Part of a small language model's weights.
Architecture: RMSNorm before each block, rotary positions, no biases in attention or MLP, untied embeddings, normalized queries and keys, some layers without attention, local attention windows, shifted keys, hashed n-gram embeddings, a smear gate.
Training: 104M tokens, 8570 steps.
Each number is 128 + 32 x the weight over its row's rms, rounded and kept within 0 to 255. Layers, rows and columns count from 0. Numbers have three digits each. The size before them is the row's rms in percent of the matrix's.

# layer 9 MLP up, 64x64, rms 0.203, rows 0-63, columns 0-31
096:098160197124084147124140131157081162145167072107112111161152107155164164167100156090084145135123
133:166098090157178140108195132051138128128128106133144085130091124187126092110165077165143069090166
094:210129134140153168122171165167088117187113175109074158094126150114133122075166135097115110075148
102:111123107108115182180091131110156135157143170125113139101126177085125072137112109128115113188071
107:115085142129168064163150072129054095136102144069132132104136069152097146141111160152109089115099
105:105133030150131107145130118088165136107119117095118096135140160081107117131134083157128120150079
103:099079142077225117109086138128077178159074109086107133157110075111109163116096148119123110142121
111:134174153129138117151149106106141150117183121115110084082154097160138151123080098132086127103129
110:127162099062106175098104131139163066089129102117160115072141128126116069117137147182158072139163
113:151097108146166159045133098138111091126083143152080140107107178151066106129147036093167131084146
092:171091131137155171112178100162106187143095185170087148148093142166074133163159137134136103180098
111:135158165127146182156149140086157046112147151144117099123143160127146093058141154114115141116086
108:143098110106109126147131128184125078087151158091137135096177053136117137138115081088037110137108
092:156126119118189174132117076081126153129167149107161089053200139112147126124068129185055117135087
101:078114138098154123120156160043090109173083079125128152165114092119129094132120078110119120137141
085:133150138099062092149105144152113116162153117119195130108078079147177163180107188133092153160083
091:144086131076094136112097122147155134103133137126155210093184077184147133140216145139131138121147
107:125066134132197126148149054063078182132095108137174125147170130166141142154100095113138150102125
109:173131147144148102129126085181167091131128118196150143118082177127135078124090148099158144164073
096:149110114098116111105174181117185141122156174143165128119091106109188145156138161128148130169192
090:151159152145186143121081160126150123094056209131158137096140104168125082090090151121178139100095
113:138149185115127123147117122113149170102079123143094094169139151103183134044150132132095103143144
078:114080142135147147154155126110147119075089116097113083093151162126123110053128137148181105153105
104:097168106105101068117108175174132131098087123117099106072141147094130099179167090127082159129160
094:157145082091141174157169100113140172045074136100102156134165191138147145102197070144164071122124
086:141109127149099165128130175161110109162091075145175135176124116143104152055114091144179039142138
099:126021069136130149149112117200120164097125095142139169160133118117146100128057129142167133113102
093:220160066152161161099171123093161126136169132135163174122125129116127117123100092088139165147091
080:154106121170125130124143116120120101114093119153101142171101179123164103131130141158147092198140
084:110143159115125182123135186130119141161193120163099144062117104168137093059147127126127144141160
099:151164097143142156134168119151153073105158114141127094110180067119073150094157096106103063161124
094:098139122105207085114100164100154112176127129094170094174105157099204133117116090140066087149114
114:184193122171096125136067121150155108104125092136156118105116140112134151178082131103083118201104
106:135172089133156156113193185124168137122110132104106189168097156161170080104097104110096161115094
109:090109154177138096097081164152119158167093119158089120181120170135141189153126098145142178136134
085:096099138164087058149096096136095132100100094159141131115114089166102133168188168094145190159120
108:092138151105078108160171224121168140146111167098160108158109167130137184169148158129116112153171
099:119059129153077111134136156180102137137090125133095106224133154153114197103079173127103129134133
121:130150089106113139119105063115127107143136144159154126157175094156109174063171154140157123153071
103:108079093131162116145163214111142117146177136127102109179098103114114133111153074094157137044132
092:112124111132043097113121133166185156138120154106108132101168145162100145159091152079104122080164
096:114160096156103153156179199140112127191152117180120140148128150175112100146149106069078132113146
103:146146097170090131125212139082117166106055119122150125166137135158110134160097044107100146099132
082:109095059135084124131105141156098132127206159078102158102132147120136107149132176124124118143127
083:109149153108140112123183153188107089144083140118091132101105128141055198195105165151132125096111
120:136164147112093134142112174117147101076132138152104124123141171113085129064125093138140121163091
098:136179164093086079120108171176066173145164147159147168144152139184129111163192084104177094155145
098:106144111140084173191071218141101099079106093115114092127129116146150122159144100090129082112108
088:121096118081169119195068071081126214101091131116158071135146104093180161178132173166083105206122
100:084152190138106069132113151200164158151057143160122182148095104145136096103129110158114171119155
101:115151157124155196094112132119149137139156106091131129179105109160142151144124157101097171063119
088:170130132194101112140124173129129147182152165140096119103074075158115093140136116146103108153134
100:118117147085158115099110133117201109098137109128083115091108110074116053103144175094187190169138
090:139104070086129125133091075200124118124120156136173131158146122082110149168170133127151064128081
102:098073171136102152131116099124137095099120118102146096135138086131123162072125153116137145190179
084:100148152150127092145104146162150167104154090138127102082117097137097134122145216104087186125123
101:090162179084139080114142195133107119172075139143137124155143120160137163125156172087096147104173
117:135061135158150110169129124120153132114115201138070063074136151118090154165114168162166096121110
092:147133127164156157153083075130101185150166132082125136143165145149181118146060165130141117125094
111:101114153143135167153201142089091141160087109143140131164081102157110188097129130118115125088178
099:101107155201125108172103143128168094137136084121090161142139160127120123135133062144116130054160
080:142094138115125089186124109153103212071147119159115121103141071141102123209147110165128108126108
100:139174098121134115151149158124149070165159139095138187128089161112109102089192091140130063167120
110:172122086153153106110202089118123120111170191113123187081121170120090058140157126082183157121125